config.yaml
hidden_size: 256
num_key_value_heads: 8
norm_place: "pre"
positions: "rope"
qk_norm: false
parallel_block: false
init_std_down: 0.0
optimizer: "muon_variant"
lr_mult_o: 0.853
lr_head: 0.00714
warmup_steps: 200
schedule: "wsd"
batch_tokens: [32768, 65536, 98304]
doc_mask: true
Each number is 128 + 32 x the weight over the matrix's rms, rounded and kept within 0 to 255. Layers, rows and columns count from 0. Numbers have three digits each.

# k: layer 2 attention key, 256x256, rms 0.107, rows 47-63, columns 0-127
# q: layer 2 attention query, 256x256, rms 0.104, rows 48-63, columns 0-127
# v: layer 2 attention value, 256x256, rms 0.0823, rows 32-39, columns 0-127
# o: layer 2 attention output (transposed), 256x256, rms 0.0617, rows 32-39, columns 0-127
k47:166103096161118106123058153134079125074113072186094107132102134173140144070076137144069115079163192161186133071125113156103112119144106118075086158100180188088132112096149198154095112146109111102117145150180071131083105091158091159200091081175093162079106134140194198097057083166068081144136099175168087176153176116149130125191151111118101143135156110192146143096093173123086110146137
q48:106114101072145106151119134115077091106154153150142123123131169110061127101136104116161127070125116128181129134166172119140160089122121095130127116129130125151110159108177133153160101190114165134110145134115095115139072157114242106073137141130085084156195100133145138176121160125152173104134156159130118151120092176082127148070114105092124131113118115119128074080154116163130115135069
k48:081134129159112172176111176144115150104147091138132096114169137101090116149117088170153131069085137125127168083138125165107132148101126121084135161076110107157205113165124089077120139150140117100183140120087133109138156145142106087170061121137145141158074197125095137141167109145063166169128136170153132170140142109106126138104113147113108087090087161150165122094084119091149162081145
q49:137185136135150128131129143108163132143106106105096166152157214103091151159114139218078119050081162173123174081166148155106120112173152174081124101104167127136139149195118174146101126109061166207153147076170128142091132159101255135075132085125132123130101131099142118060147135159094055145134151154127176177106103159063108101090130137084103174116140168134164078088077150175101179131143
k49:115149156144135177124069141120148161152135081147120070124113086205196083084089041154096150125174079170095098171142126238065098042110184160084100107158145188130108133090131096125078127141161081159130120162054141069125147141160179149124125132108133119126132140120137185067096124117098098102100201159157136147104147101113110075127190102172096082101102149161135124143172080187162110081103
q50:138152154133099084106147080130138062123113164115088119148140192187120118140126143074128098121153093130115111131166174126150111162115073111190156104115115167161115142133101183126134151091070139174047193118180128141129120144096103210100152124120148167127136125202144178123122156055154130114127129118093120084181123134115086102139040100163124138129135186155143183169137084143119138085125
k50:122157122064137131113117107116131167121084165102111133156154147148158077172167159116174124087140088107097127197127127111137132109144118127045122120123111156118135116137116095110117077116133197106087092102128132029122148139112155120073122138155100094126137117120115114038156129176116147093123159146148157116066155174128140089197128099121047119147107195125137066086108181125093192128066
q51:177197125130138147133088140144131191168084151145108104122104167106134157118134110156141160069195090122064184117057116105135108222083108144068106105096164160135169137147130123127122132130144094115149113104136147095158167145123080098146113182095139186106054139178091086180141113087123068147064117111167109124105231125123124099149114163132117113068125111089125144182156154137125145122137
k51:138146138100133117094094157119165131092146167202145171144188102113137107134088065221129160067170167149132144196193080116073147113122144114155163094199146120146140104115135139112177147081158116206101161069104142161159164177192100138165096074154108116171171149095105137117127073210130118160117140182127127134126185086084159157087140094130115099098122118131123126130072135096092081148154
q52:223208128152174145098078103163060104094099093170200100142114120133105174075073135158104067135109111131109205102154129135173122118118108113187166104191162116109102105128147124085119116119136114142132101121140097149123111101110094117156133119072085117108197119119139123075155169150093103150106111116120138135075082072105159127124134104184134097151127125162139157127189122146111185122125
k52:130152130068163127091145148159160143134120163086145071161115066092154128180122135154109113142083155147095157122141131083169121112133076124116141150145110124089121050132132125147162112132135099134165081092143129103100181095139130126164135123121117151092165125156077141127170157076169147147134166141130144115145144130130053079094127120101146157116138136124134173065128098106096123101093
q53:121134159107182153116164170109146092171144135148137092118071065121128131135121098123093079135128134119124147132124125132123105156123105030051117153102067166146176154135161114112141127111162094122162140050092185140110144122161148155086126155131138126147114179108132211121063165099112125096146147093145135167093100156105105121115165071142157108141215149141141152145113149185112153100109
k53:142109179127103118134202172122131150128099141104120156163135114094142095169165108052124051181210083151088139101163084174136115102133202166169115087149163079125058103106136093118101115176107133127123118138124123155208108122115067118103089146138194146107153133154112126157092098132118113103168114124049096104137115180198154131077094146130131169173154081135089103110182073124129110159139
q54:144093123146136156139029166159125184139173105167146125109171145122127140123108124084065154228153120153177129142126190080165161194099068098113154146048124129105176107120160191164156121141091139139135130165102130122169116086126126107147112181130133100195112118122200163125111118117149124102159119117171087100194116061125141157120140135079111103173145164141172173099113145110069124165117
k54:141114155109182098126160145105124150200111184132126125108144193082135133142114145128114100103113083075143142110167149117099125122100127087168106123122082094102155159161080080158102151160147107141137118135139194145170132135139146141145133058172099123146104102118108115134099108093120120098126105097137140120043117167135107149130073119136147101116144137124158164103092143122141083081083
q55:079108086100101168127093139146074162082163101103133165140111102112160144146124096119104148050122128158175104057103092065098141151162177062113079112167112187087142140085080091112124099096100152118091125147075101112092120079093166128176216112163105150138131091141170130096077135174081156117167120169119070153176142088158146142142152149111192142137096105115177110118125191155024160120144
k55:157099088189147148185132149127206116113068087152148059080118109141085196173110192131130153185117093088112123065169124115211090123123086144086162113151135129094066159114099147136089068119117109121076096144117208124162125159176110146116119145162172148069092109169126094174140113092169117148050136087099145142181165119191167144147139124135150154132171078156036116126147072078137118124104
q56:121142155140093122142088097129112136152143113133096127081107167032146150112146095081219109146124129052155138166107125163086169202181096157089105033143131141108088101065146173088079144097126159109140079104132120121169157142109089074078140123072109157109119115140187153112229102183135098094111082015146087126141163152187032137130098143156168133077096166047124184144168156145071138157111
k56:096081132150158107129106110120119135124113161136134149184159113164152052160156037128091049181117130147131115127128058079122140121105069101182094178104132129080148160124108150157105058127182105136187136164087138053012172157179104178127171126134099152040144054142149164143110138163078152152146123195117146138132125133108148153144146160124174126120185125117126165121037120114223057117149
q57:144131169158178118140099152120060164125157188063105110106123036124150141127091178123116096081196178135086123161047093133093105089091154140114110146168198108145114117132224107076096112136158172126132129078078125072156151127108067152097130083157109136088203134129036142078058092166061123112166153106170137138156119143051063128112135159126219071173140167168073174090109186145145112182173
k57:157149080142122169097198116157142109114075150179159184163143129214182127125150122096128104104155082082198189112113028065123089157122177185145135149145171119116194154097123176150113193092077131125099117096133160162112123195148133125103120122150126149161076186191176154155113124141212101134088100147070140182108118171136139022119078118145169130106164180181155090115129090157120072099154
q58:112141157097140185130199124143152062115126148100166089128089100110195144124082068082097069147182127051104150129062126076160134145148103113105151075192192105102078159132065133115141139108132105145092122157127113129135192101128090135100084105163147148161170104152099096105078181114100084108092150094152112123114092131185139089034086161191143068167144174149092143146120085163126065183102
k58:112129084156125143093125110159143171143109083104134196116112137096106091161094095149167134154202145123120110063126152116125057114095155167145149128148119125096082091138162109153045177093119119126149142119116188115042110154087203109119102140155095116135103141149118125110123099105130128115145090108058126151074117082127081108112104109126150158158159099190177130090052137057049092114132
q59:102071089090118124169157113101134108170171111182066116159133185074089152112161121116111085176168145140126111184111113113133111178193147133127154161064087148118144176148125082107117124141161136111147102077131234153083068104094130144057070139153145125121116209055124123068096085125152178102130082141115189142125070107137127168133141153130150117109109103157160085092111122163159090123130
k59:073092103156153150149142158180135117086121141078106066120122156124144082053123046107120148120176142161138100136168111174136126101152189126072088126104151135089186125082123155101120221101087129098107173109119166128251104135173148130193173134131098157181109103149163108123104067165109106073154149127065130131151196115090166115148103122191126079094137146101152135154128110086107082174166
q60:122155156156149052140145090072192091107126067102185066132129107111152179120123111061096152138134158133147116091108122038130150140156163163212176154109097106122124151194114161127119120095122153114175150090100138117173120130121138186151116097121123151113165102142066119177166187097076102118103124157107099115097064119145143122080121135120195160147157120143123143117147111088130108157170
k60:080092145101125156084089134146079122160122156074128154157137145139088115093069152163210050145146132129161146109159132141118125104122104120113147107123171146154128171127073080108093141141078176157102125104138149098067150116179144111096086132097125159096055140144136103156145135099107136111151119109133136127126175139106074085178092100153099176113175144117052099076100113181079146056138
q61:175078125122175061180166150176179116165147110119140161113102163163153182108135173101109124160178172083163163151134136135144197144129115090121144180188128115140104182145184146114132101126077098111086101028138140116197157149127123123113110144098144056137131190120095152137162134108111083178154129098169160213094092091126158179118160148093149121196148102160096112110112126224118086121105
k61:100143141099147061166152139155072157106162123119110174180103100148087150096074107120140104123169101163127115127159120132168127136137137137118148125098125118174107047097127131117153195124112125157143105067151148137115137157123146099140153132083102073161174110155109068091118131096063137109175118135059081118152141125088129114111141149144111107060111148162116132110139133149081127051130
q62:180161099093160172222196197123083126173150156127177128077094139146114167140113104112069140092181155084159112167124095078110129155134165096068114150183178071175148163163115116069125121143129087099116070031082145151118153112081102114197088179099136161142088150163131090149072200136102106154111157109136106103139015133137140151140103132108115091113126121139066174114146122106139149128144
k62:130094091181138170216154163182140087122088195107136142144113131164191202087208123096144055063185127145145134125098141139196176140065149134164087096118085121140107088096141132089204122114104118120100142086167139116109119132079099120140136126147203039101183100092088066126133079108140131144115118086059185209121145140158125167115098070128181123105075079135167105110113122018091170099114
q63:119090164093143124154095067164052165148123142105216181099184103118129113120064115098122043171078140095181202089085146138072098131117125199120133117067145096137117180129211180044128078123185126196133109075121125093106192141059141133130057123092104140133109164205123157175073116125087143069134146090119179148062103117188101124074081135124103129176121110147077159233103100124122200085101
k63:176173146117138155120165168085076159101165142140186206195096107143147102094085107092159150154090112174149127081150105075097096154101105113138120071152187130127019105134086154175126113127108108167206128089114147155123123122105166159182137150118168143180174128130204119128159111142141160129098091178099149130175172141169084119146156145124119097162134134085138170034180214058163051117133
v32:148105184136083116145082125116104128107127173119164139123092066130092095148111135148131100212158147125112149123188157187123113130120144144086127109123148160065066147107115147113111144170098153138113113111134079138062122163085132099169144123109156163127147069175116146124087062140145128083173120185131177106080125088054149136149108101184148146128151135181096149122107152115076154115123
o32:126173073102114171147095151114105171120141124074150163158182068187106118138118131173055174179064155109150093124123145161151125120083108113106110145128132123159135162100139150102133131110172120094112163150158078064180140110082147166143097104128173127087131103078149085187121131132131101142113134145075093141177116163152135105098108150137125138103116111182094150137158112135118117133093
v33:130158157088095099130139135079111141161176088138162095143098137077185066113147101097095131141112225121145126169109159171153136088098078152185146124086075097122098145139156143090089113133107125113113121096126132189143089128122118127139152092178129101126168186116133128133115127093078130140192153096159126106083168122175192128137157116120083150100070181136134158159126127133171176095157
o33:157124156093122158074111091122118068121131168158085090079114106123097150097138151031146142173094111139162143121123168127107138144151128122119181081135181123142075161139070159109126119115157109155172116079161129128156132148098109133110115108134106110105112093155136144143143093150109114110168135165179116114103147097091133111116109143180104164149162149100117104092143141154102092139130
v34:134159099133141225151148056135117151155184113095127183134166099128156146104099176115113131118146144192115102128152054108094185138132201159117149152172147064113143088120144129102161129066108171178106186111144113149110126151087137132147140122072155119139120143138168122130167137112089209124113133128081162092131159134161020109106102133079093133162139108132104150139120097157137116137091
o34:113060175134127173083161139113142148089162106167137110087138164155144110143161120183122160117116135088143123179111134118114120180131061168127091049086113153087151130201125121112126137173103099101148118068128175135101131105145120105141195096129068133160062156125130102137104115169133177141104107136148157127131174156117119170183155079111094111137153176092132129161173094083087119162153
v35:107202163161136132130127091107185144153121121159085061163135091122153124067104151121127135111154139094100102097155084130095115143105139155132154124087136113156100140138098140146086114152153086088154046088107103140179168068098140138109150128128136103119117110170089149174144192119117109115129099120145175193180147130127114100156109133114119097166159190138124112132176100060152141157157
o35:091132128094158102136147139144208128133110121045153073132084089075135136177189132080044115122108115138131168132139110081104089166088161121147117144152148095117138153124102131090124136130112119164086163172164132130107145127154167136166151118048173181090105084099112102121103131162102133136117103115092136121135166133114145197089129087152160105133146125157149094150153101127135128137139
v36:125167118159158103125078084161090154088109160125148157038168125169079116137116123127141113130141063094121103121107130113123126124101142128117169081113142062112141185082113146135102164103134162141073150091139115131110127112126113104084139121112130093094184080126106083124147089138083069154132149129092099112145169123101162140173079128117125097137160159109144135098132101120113133131124
o36:119124144179143123099081115123113157105171117131175144114110073141109083117152125113175184094165097178137118173086149117110146138134120101129154116087156099143135108168091141160119136169144113161107178093117187125110135173162134127160099114165169159149144117104124127154086105148169130086112089137096127126158092140146109127082168123182162146106191116113126107136065158162141087127151
v37:102155054145152106120123174122180143135139171110109142084130011129154151151110069104102151106140146100123168104119107214081167011100162081129174067153130156184114145201106122121153111115140147132125188113112156146161118137111147151151122050152166105147196141075084081100077165111169132110120144173140146110034111212057133086155127124153107115183116121128139151125155183204110142110138
o37:186104146159110135108154101129095164114136089174101125165148136125101164112137097127121135132134126087077080144141125136135111155127090157138096163167145109098093104121090175123109121094117093132144126147127128129133133129117058175127179137151152127110142089088142155149139205039138129080108168142115101046131130142155128125109127111091170127148086153075132139160111135104142151131148
v38:111150165131118117184172120106096128147124038105166170117136113156170169108134128122126134150174093131067176097139066091160168098128206097145142180107141073136161142102077074129133126127133094166193179164088131150129070127208138111072155090128093146106196076117127165128109125119099164089142099158083157162104124064099136133108165108143169190145126165159144116115131123150155147195198
o38:168054104158136140098161151047165180105182127142138123113172187143032118087125083179087108187159130154102100134082168119131144124105135176155090130147180158134132116134095059197148092111127138138095129138133163056141084139106155164115167100124116119127157085079146167120126130134152121176165088202094094131132145135154128129174183136140161134109121176166118160098185102105192107100151
v39:143138128137121140102161109132169118100091157120113114124139096184155111102125164123099110097093187085168115130147165113170165191073184132142100162103065115156054115179127147125138143084126120091155082090178124148155171125136137119089114123142127144165103156136126149103089111114137148119137068186142109116119145090135130180147127143136177161136125171132179137186174137110075129152123
o39:139134088108166107143106145152182127151097140136117138153049122067093136112148111088154115108118165109146175103086142146146119174168162116129101141080110127114153114162092119146145079138147165133136122118121114125168099090117149167136077135102136146180127068128076118107149173175133140121084118119083166078191114128093111119066104113093087171162127111115130113088113148159168131144115